Part of a small language model's weights.
Size: 8 layers, 10 heads of 64 (1 for keys and values), MLP 1280 SwiGLU, 71.4M parameters.
Architecture: LayerNorm before each block, normalized queries and keys.
Training: a variant of Adam for these matrices, 7629 steps.
Each number is 128 + 24 x the weight over the matrix's rms, rounded and kept within 0 to 255. Layers, rows and columns count from 0. Numbers have three digits each.

# layer 2 MLP up, 1280x640, rms 0.0323, rows 342-413, columns 192-255
150098149086155150119165178135091157095166117126086136129150128119129120141164134121124105127063120129173125057122111155147134123119121145089146095101107125123107151120127159119123164124143168
127113140172139134154180116121112118151079112095124116083148151124134132088093137120094098171151132156166119126167132147141147124158111124074165104132114140093121151144121150115130152143141165
111157171105101156114124168121131141114119130147100073126135167098112088139106121158127108133141169135139123102124087133107151142132128113104113108102132094114126103129114087164112126153112120
120196147135121109158159143099108125174156106129116118176143110107139137112141118092146150107128123093163110157129100125168096118117131146101143122099111106134152143112099137100147068181179138
111113157099153068144134138142150142110124139114126132110066138105152130117126139159135108160184097118132163116121114175145120128126149101133164133093181095122132105113146157112069172151146125
161114145115148147160196115122084157093138128163134136103115113158141125106080127126165132141120127120081130136157175168164099149083115138162136131155164121090150129144141144145106111107094113
144114100133128158146117108111149181128157141119126138131109105095156135129100144152139140127140044189110142115183106097159124131151110128102120100154163160155167137148091112092117119112130102
154098117114106134129152102134118118130133148130137124112134181139139158118149136133146123106144097124092158104127132109157114158130110159126157099110163124142094107110134147119102080110114123
140174085160153152158116127121124131105135102158146171090155137180145137119147136136107161159125132156104113142136135130136124145166085133115137120148098117081124116100065157116157099100139149
122168127124138131111139077091181118157131119151152132110145103156180105124117123124110130063129138147104063118106087137124115069144092111123118117104130130106187119142164084134109162141123115
110085097101119126141133116100123155116132134111119147145148150107119119149132092129131143161126145099154146155111112187115124132145155130115127104128100134148112094144144133160149138152144152
114150133104120124145155170134110150105142144148155171083102149124126142087160120132106142136147141132118131104105130169128135092111108127184123141108124096149125107139102147110170158154085145
106075123117100135140138112156114125134146103118143112140144080111103143132109125150104143127167153125138149160139125143149161140144111183150110099124160074158183135154164122141113093167147097
106086128086148122133150127107123131147156091074135122134133106141106125153158151133117113139132152129110116124145136093146104108110112137124112144122140116137103134106136134148162129147113088
112095173102154136152137144092124120177088177141096133131139096135169165165082140090155136110116136107137166140115140094165128163115132118171130152149148120131139164140138145102186140109107101
113148099124154122149135118129121122129124096145148142156136135092136189120156175145092129181145109115108107109130121171166146129099133145100174140114155157117129140094099143126131145166127108
117124143107126123132135168123110124137171114168159146155117140105186143121132102121084122106125122155147140109111164134105126094080109152117129133147119045133122136122126118171131156158116124
132100120170167115122165132110130142105111113148140131121123122133122155100140130106126129105121144143129141117120148124144111102161136108088118137113138137082179167133110149111135144093155098
070130163129088119142136127127079157162121113184125121160127128139088119128076103135100118129083118143124138129096135154138119119128134135129134090109120137207110139117125157095103137108090109
154105135111135130167127125165121117166119121119091125121156138113124119148135124117154136180144111155092176115098109153102146098121099119117098148111142111108119138094148122142134137125144134
172105118083149089090096155155133124130145126136129139150137179131126129109146125133127121127119144114134135161142179111093130144127112145149154118105129110165142112090107134116152103180077146
179149105181129109126105102160119135053147138119141097133126158115137137137127088129141092098141122146147162109087147119138114143148116133150158097135124101107123159131135141128156079128100183
163160170116104139124132108138126155134082130143141123149153124145120103108131178124169152130159172122115095142139168082115166126119128135146170066119147125071093146131110127186134175122125109
127107138175115064111165113118090115149112128135166134140135148127120119155122132137114107109142107158129099155115100123183136171102140135116112086110123118095156177128120126091162139081114132
120103123188075086120119117138122144113093105145098121112163160162157102122128120190111152134104149101156122137182090128144078131124145122093107110091124082155122150152133154114097139149121087
111144168115112120115152110076087126117144130109137120152124068103122168132157154153133145140146097155128157130125140142126117147128101139127082093134145149154133103137113148149086102148088079
138166090101189115132143102109141124094142127160126151108073137159086112128168101114151118138140158112119101151161120104123131108161120088136112164133126171098111148114149120123107075099138155
177131102158096135087116114139141115100089125145159137152114116131097097115141117145120159129096133131096142138130113145132134090102147128151071104126131119152154123121100156144110173174150168
156090137165136139151133164132138108164104094136168148171099117152111101132143112145101092093130167127118143090151123129165117115119174148149141097135120104130141148144142182131125137154072126
142148122153159105107162133124099109115180196120143137152158117172088108146107124131135161097139145153124153122104168124162141115102125161083128104164146153160141137114121073097117120139151103
130139129101156136167082087095148141112174096093104119159180162116104102153104113133087152122124137132128117093115154179110119131139095112109107129116114121138129153111120131164129150147087118
147104071147147102127113177118114151094114176122154122165145162092115141137100109097145063140131120168141104124139092113098064117092086145116172181121151096129106096140124139138126115176176113
104117149126118113111171099128123112103113136126114152130151147121128158154177138169090094122130138136129118110070110139160119135098076117120162158111121084180135136101108172154161107175094103
111124135095174142101094080115124157116102130164169118161134133126102190149153138169116106111149139137148117145130128127143108141138149145114134140149110140129150114179128162097122091143119133
130098108118114134093115173106111108102180147122157117130141118135100130114113165133169150130128150132112125157111122127136163107122126115151079153135114123139113148087148130074180104139133101
170141144138139130139132140123111101122134095078108159118115160086114147129120151087112107161097151089123114158140089172112108129111098142138090141114081113141118107126132130115144157113150121
139110103155148085136137131174165135122130110134145091119074144147110134135160140114142153104075119097134083166145122143103143109145155139094078112127169123123143098155113149096130123143130145
169123114104095115181123135075140166120092129086124173124149111136133136158157108095105105114131138161112112123112152174130130130122121128135132103133161119153095123118117111129136126079128169
142162132105176094122132127115114144153164128110091126098146144150123121111095114184162063140140156132140105103129131169134131148147147178137139095146113144109136127170116152147078157175114141
124100126118165122092116138127125156120094105134141122138149116112141089111155131077168111092114102101147127151117050147144113122131105108119103134150144147093186122132149105129114116139137125
112154171137132114108149110161105144144090074152129156119100147077061122075127090039134154119138109154109194118176099153162089079143142144164126095144110112133146127150144137118116126115119107
157145120103158136115193127094081160145146135138161127120131122156087116126107126143110142129164153117133077100149091101125096156154147135115104140078138128153135139150107147105124107121166163
124165135155154142131135154120130085111157130189123144132098098168098128136093105145133110167140132148122172154118171162150070091137100129140142128121131096118093095162165141135148140110172135
141092122146165162134136139108155140166191135124108144120154142067144120111118105091133119164153128090134096102142151144118110107138093083122159134138134087155124132097168104134124109144146169
139139110115119101111104109146113154084108140113135113125168107092126140143112143129111155121129124162134156136140136108126168084107117115125110155123126093124108131143142112120175121133128101
128135126141125108131135137153158145120132159111162098080118123106129148113144103213093133109155098106141149113116166097118087140108156126166137119134123141164123116189135082126127129114121102
119160131181119146139149148136158104139147120136110115080109135123151113147148144126146117158103149107126129122100104107132144122135095123102111124146148159159126158119164117074122141134135142
085147121097135105136079148134161119141150116156170130116139103160140135125111114138109120117110087154107145104095089140109117133091137132157115105107124122120114111135160151147118131120131155
148105117120134141165149143112113079168089127106132147122104137107079114137082125117133126116136089178187148164121148087162167115109113131097133120105109160106113165099117119107122122124155146
104146143120170150116156082114145087127131060089109117089100148153129094160138126143194164096099149131131163138132139115170134116110074103147117114129142107185087084153127077159085115138112133
162158086078140077118103130134205136136174127124138165122151096141158145109114113140106135096136153177114098131160133139122131135180116152183110142143105093136159148094127126176125086129154105
119082144151126119093113186162112120094131164130126115175105115135114133156142138151133176124131103103136139145125095124107123129149139171173141126132101122153122123107112134033100119124120130
144082135111132170148107139118112107161101181125128119145133149143109118111128155151070164079113143107134152138146154125178166104078132141156161121115148148094136131114091114086114146154077141
104084107113106163146124120129181158107138125123133117151151148169086122132112127149156136166141099155093098163167115080118151142149105115103137157111169116121073088124154115165143161096137134
133139125137120128136143165112166130141172119103159149109141110120138146128120119112089131131137110153117121133104082119150127160102160082169139158087101159164137137146121130161171150123148131
112137114123137147093146148151147143157093153138157122132127116145144191148107114110110142155145155106132147121150112127125194134166149128107165169109148144123123141117111144141138117142109113
134162159103121120126152124137141095098112154101148119110131105123138163135149150122112120129124101081119121133163155158129135156146054172102107166105162133064115143147191122132134117108082106
153140132129119125107145131132132138152154137100156117109111132140142104130097113159114091121139125150161150158125147111103134122144132120100108062135106087127046148083151124115128087130124147
130095119152126124128123136141142148110119127162137114122152115139118128149114121118162126155093108142130132147124132158139120148095178121124092140149135123081112127136149127168068143103149145
142127165132158138093088114130144098124112136181083133108151106112093154185106117143112133153120134137126089157103125067098143123124136108151053142118156199126123133089077119115131198150090124
171142118130129184109173167153118113169127139111140141059125122100135097168145097123089120154166119138117125140120123122096140130164097090130161083120140142130125139107096173105094174113084160
136129105123090132100140097153143126139125093123155135091122162104140120135097116109089154118116135116142130118123120117142115125157140142126116068110116143112100124145135142115137144130091116
136089093088122125167099169168074078126134134127130102109092152140136102103168121104148153125129119150138132112124160084141112104132145157145112123118107121106128096144115148077108136114131141
114135194130102096137105137134123091130182154142100133145056144118160136133117123102102097137161167082101147125125120116103136123150154172111125121131117107128100138139119139116109160078074118
111097142090101093111106150152132117119165158157135148172157143089114113122120170101093152106141135126108152140153129110127124148118159158117105100133116127132140117104160094148131094083141146
132129124099133136126108106126103143158117118133124174124096103151141110149131138150126094149110169131110140123132096114107116096145138096132188162116102115132153115102125135122107167143112118
138076098134148158166137108154134136170128114139117124119157126125121116136154157094101080121140165149141088135140122106119141128096062090141113120153153077158131078140090112133111129164142102
159133109125135120111133153127170099084092150134150146117119092127134102118081091132100116071113150131113141094119099184166151131145178117139175169140126154118092134123117108131146154132118098
105148096061151146132115159137150104103131104160122128167140141106168151152161129113155143107121091141158164171105151122088129146145104139121082141102119120105126156124132137102092101105128090
098160091131139121128155115112144089166115161137118106154105147104116113138148098137094137146123123093152108104139127161148138123147122117169093132099120177098123156145102134123146115101119117
132110140108117112115118164102075187129182167117137160157123127169102125121114170143099160084157198138141163101136127133128125115134116122093105190130107136147148131085115123114144131107085104
136117107134087108097141139110125108203130144130192089131125145139134122101127147114108131128147109121132129114147167092139087115139130130135084115118112111113092146099150133119109149146160201
# layer 2 MLP down (transposed), 1280x640, rms 0.0277, rows 342-412, columns 192-255
147192181114158192120186153141112108125137124199110174124104097127116136111079088154130128138127105125164107094083145166200120133176123108105170129082144177107112113103164088133166124120103166
137174121101091093104158128121144125147107088121108116123102152138094108142136110200083097128133140101151141148113115134139151115118151111159115102164125095120114084106102148152101112117167124
104155172138118150093129129123124120126106148175118098127117115112109124161116145094123141109124143118116124124164131187116120194134178150107133148125142134134159126152144135119146164147110142
136131124118126069149107124117085125119144150135106113140119089120129104118126127117136132115089072122124138109122167149143141122100158136132120158131088150150155098140140122148108110131127103
165111107114116135140159091165144122141090144085123112128124080145140161140136155150110114150166118125137141099117137137124080116091103118118067163103136161090145133169161141167151139146129137
109124136133146117129119137106099139149138125113111122155122134109147167138120099136117160114117120128110141132166160131168122084103122119109147168099160140123101131075126137108114153145143107
105116129136108148114127114128145092092127112095165102142162153102136124092152140144097131152113190093119169165079161177109123190106162104180116140168161098120124174109137108143114174111130124
134146108079123107185155122132117120165082120130151149177121150096156134125133147161166094104097113125103100125101135112176099106150081159112167135153135117095143130138116163095136133136125135
123136103133112130135102129096100143138122122112158124108141093122119102124135104107112154117175172139131130106166109125138151158128114080108119128128099143143163148124120153176100158101106140
090127135136148124112141137140139121093084109180143135149162115149115142124108126107121116149097111181115093100119136130138138072150138077142136106115144160156130127118124135163170140131117136
174125121097104103140145102119153143129138160133148148133156130111141104098143131140132147163164160125104128149101147142175144145123129136126113075117141125121121113149153101133118100113124133
142181144139111148124098127149132148150125131147134132138107153136128124120114144098131125106092156139127110110127101172120163088108124122113139146142143161133136125151132123090113158116129105
116121147138096124143124147175166117145124121162127122137150116150138160148147117155155138111152116119139065171139123116126160142107095152143142122101143157111122122133100114123113126145136151
126101135113101155108112122119143154165137077159130104181142137123122114098165114158144168158093119109148137094175083149122106112117117147132165094150129146146114168093169154158150137189129092
107139146156165139162109132127146140081132128152080113146116134117137116164136160120137184170151126097130123134141106144096126123135112137117104102155074109124134137148153132183104165099103154
147089111124165094146132101152128132087105136130140111176117123136111115129151089141101090102105145153105097128102150120141137115167138135126127094124118154117147119142093176104117082136148112
152171130143152153097204109115124132072086096146145122149135141097086110100100125139131149108152134082146116143132164105084113150101110157108156152152151115120132142130111180154126152162150129
158133111164104105125169140127110126101106133184150114149125111156096146165144147112120197096108122083129167138097112152106090146135110183150081111132100128097132118093118101111132121128178165
081099142111091093140127125111111086096119125092165135122101144128115147125119136137097147143129155145141139124096090143087133126143127141172109133128131158134124183118148140121109129128110138
153168147112136142121141098163104160165137163174111109122145123113147085137106152159131124163108121160162100160145148124173156091113136114141116074095166152132074097114140124102118141131124152
135118138140152103164085154105112097099162181131149130138107166151144148115082155159128125100099152146126193169129136147102117143129139134133126178087122131138115140136167148108130093129137174
121139129162134140127149160094108141175135154120154137107104099154105141096158122156149155160148124112151089111098153157159159126155165107116164142139096122126118122093159104123134121162139141
154125167115109144122118129126159146151079119141142104138178130153118104099140215068128123129159144145154145096136103154084132097102151134122129142084127144113143142141136107113089180126141101
174121147154104120119113151167112129159105136061150107113153155050135128165146110168117139090110128134133147146086175151181135099168076159164126103148107154167151174118136110126133158156116085
182122153120119142123170118147100144123067097129145147120124149110103088125142109109168132105185200128122093128117129090151140133152144136133154120091101110094118109143097113145121168124184149
115097157135080103106113123131157143133112132147196141112108141117112155113117071150110074137111134160153156139142132184176122136120123110094112083133106143163128138178092128144120130087149087
153154115102112160182102088116135123124121146118089145090127141134155124175149121122090150122112143142173139131109113121143160125183124103137107140145135095141107150100138130162136103127148131
132119145150131077123111136088103100119146096114138121123121142127157113144103143105161114150120167155122141111182111149171164121144135145120107143120127167118137152139119088138145127097131109
135087140106108082120126123120118128162106098113165136116122114123120120157102133131125090110130136135147142160154150161105139118135145141109125117111100109138123117125174112098091163159077150
158161122150154089140125156136098113121141158150129140142156085134108102126114086150103163107116129135100144163183138138102135097146127149089117160164141160137146141130116122098125123156118155
135137141136081082116107140114122119132107147134122087131183121113152115081151149159095155161118167150144136108120101151121161140139137117147157122161145121147157134129130146123114155084116167
140146118111164116161135132095112139162128127077133135094130108142106152094101155131172097139142118181159123146113112147089058093114115155118132123123130145147110116139150125053093079123128126
156129099126134122106084138130127090163128109106165151151139126078125145122146041103127119148162089147114153121156106134110135111130107134140110096108163117125121149167101144166119131126136133
112096122102144154121136158140130124128181106142134108133113114133141157174141100117120162119108152140041166162101113139108175110095142138115114126128132159136088140126093121125135129102132127
160105123109056124113137095130130120151113135095098162122144151129155121139078118098100139095146157138126156158119206145127165144144129152140154135134147119131122110120140132101152117121132113
135142160126118145098176142138131121132111162128095125104138166088121124106132123110127085128157124153135141110128107165133119103145117141092155142153109153137124156148091159165121114133105125
144126176173133128144133094083133145109140144103099118104124068127100127132142108108128124157155117126118148149109098113130109115181136106114152144129086163084115137151113175160130097123117124
129160138142119137119136152131160109130178150151098117134096143130122119096144179167105164128133111085181139136131150129080085178131123163099120120124144112126166135113130103131131123175088145
131156125145113141185064104137106134148127122159116126125138138136135091102144121158121140129087159128133139157130073158140132156130119122101090122172104136115131136114151141123117136136123129
073134108121115134138119117151130129121188116103122115090134088107133095113145180140132070133100163087145123117162154149118173088151090161122081113124133086128119112112133138099091111134126126
110069162135132120171135160155107148144127137153136145088066117106145133176108095131152112139105119140141172112168089102135197157110146130159095115149142147094153097144084109127124100109156114
148155133137132112105112118092111130150130145104155141111180122102112132084139142113141126119146118128117088169104132133192111072135119105124158146133118102126137147156152144149119109129152121
088141174135135140139084146110180099095138116131155121120126143135116130117100090126132084105111123140138100128113154129143165109105124076131140134140142103163137122131103160159157130099152146
097116162118171132147109147114151097141154141122153130129135137106132126143112126118130122149115156119133129127108100135145117108087155126129125164112132126155119153099112113121127140205140131
119143135126134183108154142111160117150119120138132115148107092115098137153136083106099170118168161153115129140118118121172180118157127102172110127082138146110109108082168106127115150163098146
125096138180113108158136104160128139176121155112138166079079111087127133124166079170151128133133160097158133165160138124107118114118137092165138117169118134156101123100149092167135125125093126
135125194142128163134195125160098149150130126095150162128121120143125113165151195107123104123124140111133091130134103106102163114101112128157090134141102111139132156131166100141163107141100132
151116095129147129111145133142113139163118133146151162126110099195108144116099122104101147144163118162147102123140119099129138121152096181066108120135134131174139113130132172096138147132183112
122188143146119124081162131098136085092130135137156144123117156135121085151147140135120144140139163121123169163114135176123138127155090152112113148131092139139119153116142122105130092159120132
142095062132115119110158126140128118128100154118111121141145142133159162120115148137119110146099164107149137120111133109131127129106122145112126125147159102134110110122094136173155134118124096
143095120150151130141167137174166137128153134153140114094134068082133129111140142125147188101141147173121170153137186102123122114098128122142132161129136113136112078132115120175130088125150158
102176135122162140148123136122096132143097137167115145117132162107151101121104125107117141131121117130140146105124157151129107139108102137134131146145095130120122117128114141105118142118131107
155147120135153135166114111151129131121167127118137135075122177169095111130107101105136148156106141112134081119137136094154131123149096140132097123134138138135134109158095116125143159146156113
124143132126101107143156105121130116091130124140093139158187091156149094099150127111120107103139137129149093168138095122150143121112108117132130146160140137123100174144131109164156097100114111
143123180173128145103143125121117158079147109118107117142118110112132098104125155122118144093125106131157156132122140134180148196115094119153132113160144116166123120121068126146161148128098190
161102106165100160138110128129103184162166160126089143141124120109126133142123148159136128146144104073119148141091152087122114117150134114138110104124140136166141123116124126128110118125106120
117136118118162106177070118146106113151087135127150076109143109079136173103146136057122142172155121119093123130130154156135118126189137143158132104132126109177148134152136137107132134080127140
158109111134151115142165103158074144140113083119153151115138177212123130138133075092137098134130106128156139094104075113108132123147135073098116109106153109117147148081131130102188172141147113
109098117154102122169109125157110067135137115100099142119148162119153136126108114125140135145100104112124141131106146137150124121141105140116141131154111112131147112118145176134134116123115136
147138135168148117157094119152118076132114152138101108143191110100095093177154124165132117135175101116138146128090120097085125162123088121184134147091164152143178144094146134080115171146076150
168152090127145117134105187100128144137139110110121109109112113148157095167135168167164063134150143091138096136075132087126101135166082103119141099130187129109103152137140130124156128134135142
134130130118125152139141167180118118127137131082127159129109121105111121150143155108134123123096123094177138147123112153189167156149130143131153162149135158125142129154110126099161112124092105
153130114115100135130137149117153107122095117155101120146130118157148146132164101163116123164176150166160172165154104131119141149152126118151121141120111099125144131139167152144136122128128179
124119133137130167128136086076100142145137124112161133126112151111099134135127135146147099120118134092078173145136119154157137149107098110144145120121143126130169105134117159073120143143178090
123169089117112162122112156158185132119146176075120104159151187132084131080152130131150117118149123148122121132191185097148148167178098128125140147121073150149137075126112128122119079086156130
105146097137097126114149158150130148127161104140088097154151092131130101131113144085163107155108108124145121118138112148130156122120154152127120121149106093121180138152137166098167171176135120
139104129132105136136121116150102132128132121135131140141096144146116117183122141149116111129121102152131148128106124114132100148142159086128140155130088124163122091113124116141148141143122161
177129098191140155118076169136106141099129169122141131117104124135141080139147115107135143138121176139113124143164139101125124125125108118144189158113131137132120120126111128147109127117106129
082103126153091133139124115139154183141154113125136101172110111153138147167123094129143118143073072097101133106116111150174118133112113111129128080119149132125109098122135116129108154129145130
165078147134086125151102120161117141124079115114129161108111137114139131130113177134155095105118149160115103142130123123144113088112174117139120128178106104156156120158133137128133125169127141
146124147157112089150183115123137131153149122103146094132156137108118114138129105141128147118131100160141085138130147081143131154097156153116111097145145178134168130094141171100143119137088154
# layer 2 MLP gate, 1280x640, rms 0.0338, rows 343-413, columns 192-255
126187125131075118159134099144152132086111139130092148156085118144127136169108127107098113116151103156100113166108119141174114189112107187127130122148154136104097087120138118137137154122200133
145134103099136118138120120099102156126107127114147161144111075135144150135143138155119118143111121141155123127138135117106134118115157117111155125146162174091160125138124109126155119128137132
120098140145082133121158127142124148103115092079111132137140116162116096080141145079104150127150155133164088120119143080088125084124107129068144148177161171146123145058122164141156127129148146
176104141119136173137122129122112135126129149115154112156110125113142112161141138124151102122133129110084118104147106111113104129125117107107107159094142130090146109120128135118106083096151113
120130140112135130104110119123099123145091135128125156116164142097147142147150113105104139089149158120139103115134134149170155119147151132174133148096106135125126106188122130172137174113168132
113111128122131117115097155135147159128133115122145145146177103133134103176117139117174121119153104135130103144071103146120139155158125118121106117121141124184091154124125082118078131088122122
153130137120088173109165138099109121081093133152117153089097102138133111149160119120130137134139154074126112147182151092148178093161173143123142137152124154127131066144112103160152120176141110
136146165195109147165156111118102100107093128110139133122119121134156132129118122136117117142088125145141117163123181150179116161153159156165167136161144124113168112146096155123178145097083147
136096130108149124123174111110105105107156155126108101148116113138132153129129104157117154141141149102108135146109114091199170131141135111125102116130119093085131085133153165126119135135131128
118141149139113169152104113162135113133126110117077132090106092134133125183100112134116160123172129133123130122134175138133127164128120132092128114146130163096106117112127107090143107108115138
182119137152124128100127126129124127140141138168119104144149134149095143108104150107123124144095161132124092128103116143118123121102186096143099122115121100126127116137123151137135122144099127
153153128092123124156116117085122120112117158114093112149132107141116123169118134133127143109101116160141144121117115110119101102081133101142157134164090131129118134081110124086172124107157108
137102098138112112105115138153158154142105136148144101135123138124124075105119151104136129160122131142110098099168151102116128121131073109131154102123147102106118103142160121144137118135100160
126151107131121112109112142119106104160071137107112123063130127121150148106108148139138118123162130131143126154132147073145101127146099086137106147170125132081171114124101167165140140095130120
116136104127146128119108128156116096149112164052103108123149095123129117159127149141152158083139123124123113138134110145112126137129134109120149120097138122121144159150090115112145128086103121
095137160134148151139152143130174129127112082151090123112156110110117150113158144129110151127143147095156116125098166079108100115184122165128171124129121175126133166110144126112136086111103121
140126115125114159167142082159108144105171127134106108141125140128121136204107088104150128145156113138157086148115116121151147160124148187117148107141133115133102123072135154136164073104106153
156108183105141095133075164104131132085169115103157142140152113110097115105157128108145128147163152103140090085123124137110163137128080137163085105152145116128135117146082150135108113166137147
163131121121122152108136122174144121107085126100094122139099134157141108120136144155108134137145147134145122093139120143144129083145110133110070108115123159102126088145107139121095130156131126
137124107069137108152178154110108112106139117135130115160117173139127133126106141146167127109109133106161130153115118109114110117141136115144079157094090136127151136149112068146169146110082116
119090142118132107127145143157099121108140089111110135191110136134092136108119128118086103130143120119182131131096105125141119118155123151110131093131125118135103139118122136135125104164087132
152114109164121108102138141143149113109129136122115100115107078111071131129129151135182136082105146117099168142139139101114107110170160104167136141181084109158141092109160136150132124143111170
157079097109092118117122103141107092108100109137129107136119141117107148133126108143140129138115129148133099141137166123086122157084109144167110119138151138135139088150120154136147158138120134
163155174107108125075142085107131127143126127110115136178159124094089152109125115145163121126183150108134158133114128110125132138141153135109125143125174130087087118134183099124134099162099075
139102096115153125142119144170090111145139090160117173094178150136134101137113138102136118124147120147139144108136151140175128142129127168130075067141107138096124145106112138123138125091134168
112088148088138094112119129125099166124130111112114116122106091107144142160124169154113134097133129155152100140132113130140115108159127157148089133132145109127082117131113116102158114136179116
093145106119124153153164088162103135139117124113078152095091140142182170125116152143109144145141063140167120150139170132144098127114147142150112115109179121119159129147127126121118104154137134
111116123139110157136155109085167112138121136137170113139126126171137093156156094154147124097096136118140155119191138115127139147127169120130125141081132170148141094139136140103098116105125098
143117152121124151111106160184120142128155179154118116173099102098150161177090129109115127093126117125115118154109180169131103118118115141173167148102132153136103107138137170096139134103074096
139129120134117109142087126136119116134134142141092140144187155100130123166149129157102133169124168121139123103166134150128120115081133158152106132136150103123116114108168144146132151131150143
170103127175123156145137151065168117099123123157110130159145131102140149096135112139146121076117092151141168118099135126139132190112105159131145119075144095126111140088112136157157112141184070
131138089152109084152099152151080130116145101175114130120109136108130106123134138131135135183119115127100109134142125135129109114112130096135111099150139115132151104128155115140116149138138178
110105112091140123106149131119137140118118137113138158138111123117140098145130107131112131121134091182127162162092128106139125137079144141112102100112144128131150160097134106127128111137157132
142121119118146081148182124140095096166128135138119110123105126156137169106122132130169125154103109141133115151134119151067117138102111148114134101098143116128123131107132092112130115171155160
112158143138127115094119099126153097126123135105151144117146127131121106147128114169150123113118175119123106123141149098121116142140130114106133121113137143121107084123150100145122166131171147
122124141110137141147128141102113172146124153162106150145159080127126099143167094141148164111113138144148130094156093097157131136148160124146153138111120112153144121130153133107190149112134078
132117116132124113133146080130108128133102121092115099157143108087142147128095126117107117121115105131113138102094150094163143086131102134158109119133151124126088120103129146155133092137180145
152152145135095146131126166124144144098110146164122110127176109114121074131135115151110146135123138121101151123103124148164156106126119155146169143111142102108154130068157137125115134172126173
168104127138119132141124107107129133126099148170067108133170084115113131130144139159149140143122111143110105191120115137086123142113148123137164118139154134108133156109129114116193095170139184
147128108153108129175092113091116183094150119132153132131165130135109111149099152142106139139108154154162065108095127106118163109113131129148082103145087083152146148090166120139119118149124135
141141168124102108126169095158151142123129119105100100131142107098097113145148153106162112115158153139131158174119155128127133097094077129151117099122142107110107093070101110129118114180113146
116127126082126149121108091124149109172118087131073130095103068115085134116140100122183144089126117117123152125150154118164117078135144146130149134168138103142128123115067150165128118118137123
119152075137111143094115090127111101097139102161079104166108140122137144156108082164100133162143089165124147105129106138103115174117124125107113152128106142140107145139166142106118095109171144
138145117143121147127139125114127111127114147165162132193130151142123158141129143128102147155118139158138121150120082142121123125173125115166104104106124143112098148058119142121119143163128147
130094143126129146146103133159172102132166150107100112102118156130184098146126128153135121125129137147117099105118151205150156110133113102116157124138141117107115128106123134147126122112145110
127164094135098163112093127121165120143119145146092130111117142133120175141125134151116119125123061134138150158147161145130101111103127118119103088116180121151090126158126149126124074133104149
143150090077128147154144102147079145121085151127122147152137083085128128131128150134119150127129129119137118152124143113152148117141180132135121134072139106128148145123106142102124108140123123
092144104158120108125150079164123119135095093101119127121154062117126113145107113156080133098127086119083124125111133104139173096099135111088197111163144147124104129104136122141127132127171147
119124137125086116133135144144110147134097137131154102143136106072133141116124117117147160089113119113109113142103094060130122136145113147123150125153121118110145168150168165131127172135146122
131085135104134105146173098164145148137144120108120132139118109152140153127157099127149117160108126170174152165138136094143134078119153128102101132079132165132104105142154126080121155091112175
130138164142159132127133131157088110094103123147129122147155128128086110147138135110125169140142108169100104076134111140100106128154134152129155104160105127135126135119113127118117147150135139
118153154120130120102099164177135108124066144125113159085111124099157128119143123121136148113113086134132078129132133125134125121117114110098122169141076074099158161107147164103150131146125094
117086128144113130122112139160083143157161124131107168096153115157137142147108137171085110136165130153146071095137088133135128166129112134185128134157100114135115114154169142138149110127137151
150153122150070090112127109128154123153144138159108138141139131128159118132140131132153133152145141087120097100077127109148161112133115186107128134109153086117120197124175137101157122103138135
139103155085149149140084078152149110106105124138130123187104128113093154124122100109145105135148096151149119122150137153117140153139113165138168126190100137117132112095152136148129120180152113
102126120092133128088122123165141135086156128150129113116138116095094111149122118148160146084136120101147136110123123143139189114113122151146091137084142152115116166154110141114131134101152134
127125096124130082115111146164173084130110143134140069142125108170172185117153116107120098174124162120090112100174120078129127117093166104121131112126090142124145160102146127130124097123100132
122142160118121131141135108133108101161132177111104111136114128112073155142111133160115109082162108121128122097119125118083144089124099133098155072125124150129128161151133168166141139161079079
134116151076087124164148123157090126144106146130144124176147152140108141132183100072148135101109119091163142134142142111131085128083137138102149114146119113165124105150139125109137083086131139
127133170104122173146144125132107128143113144163106095114120127094140113148105137108118110112107107142163122190113165124106128103140131149114159064134152120130077128072089127101146142100070100
143138125155111141087097134119127129113121142146147125153146088105127149132183078145143092121161105165139135173132167077117103154139153136148125132146124111126123146118118120168125120128151099
159141111136165152127152144158129141136132096105123158139133114115090149155134117144152131097076154154126151119075143116172100082101124105165118102135117119157141131099149103115139143100135098
144098142165089117102095134097148127137084134154113109122130096132114101147123126139110135088151073174136108131123132108153120129110151138152158123115120133133145163136115118174149107150148134
109174122128089103101110143163131116122131097103127147171147155132162067130113127098117176099120136112119156095117100116159130066110161152143107140128098128133100132073115110125142072119155099
094118103152123084123147113140114113132146109132154069152151134111093144107110146174125096100133139111122113112139145104146144187123161130151105120065147148131077136123104131150143158124143157
106128139118127123181120096146139113146119136136070147169113120134124134122114147120106141128143128121137097107127139131114134136096122120174113161145131158138113132097120155174130095126121072
085158108114133157131114157166109102136133126135133103153173072143144150093109110124094137094159125127115105121149090114161140104120153154167085139130136095115100105123081112108128082095186113
113128125139114118167104075118118149112131136108143107119149117103100191140136133110140098099097088166084127156125163141116183130177126155158121106151142097112131147093149109121120121085207161
114122115144131100146108137134110136112074138117142161137103162129127130127184180120146088118143147129114095119126133132138119105136176106143120146175101128127159093162164140094111150175171138
157160168131130156107121126122121123123107105094077138118082132112175163133154108138124157087120158116105066127098106154129172111144135199180141145105104119133147121115144145128110106102099125
137173143132114155139185119115097124085170146101137117083099113099144115122158144141169130108139119124125110119063124146129112164117092152138141099109091136121151107114145108159168115115150147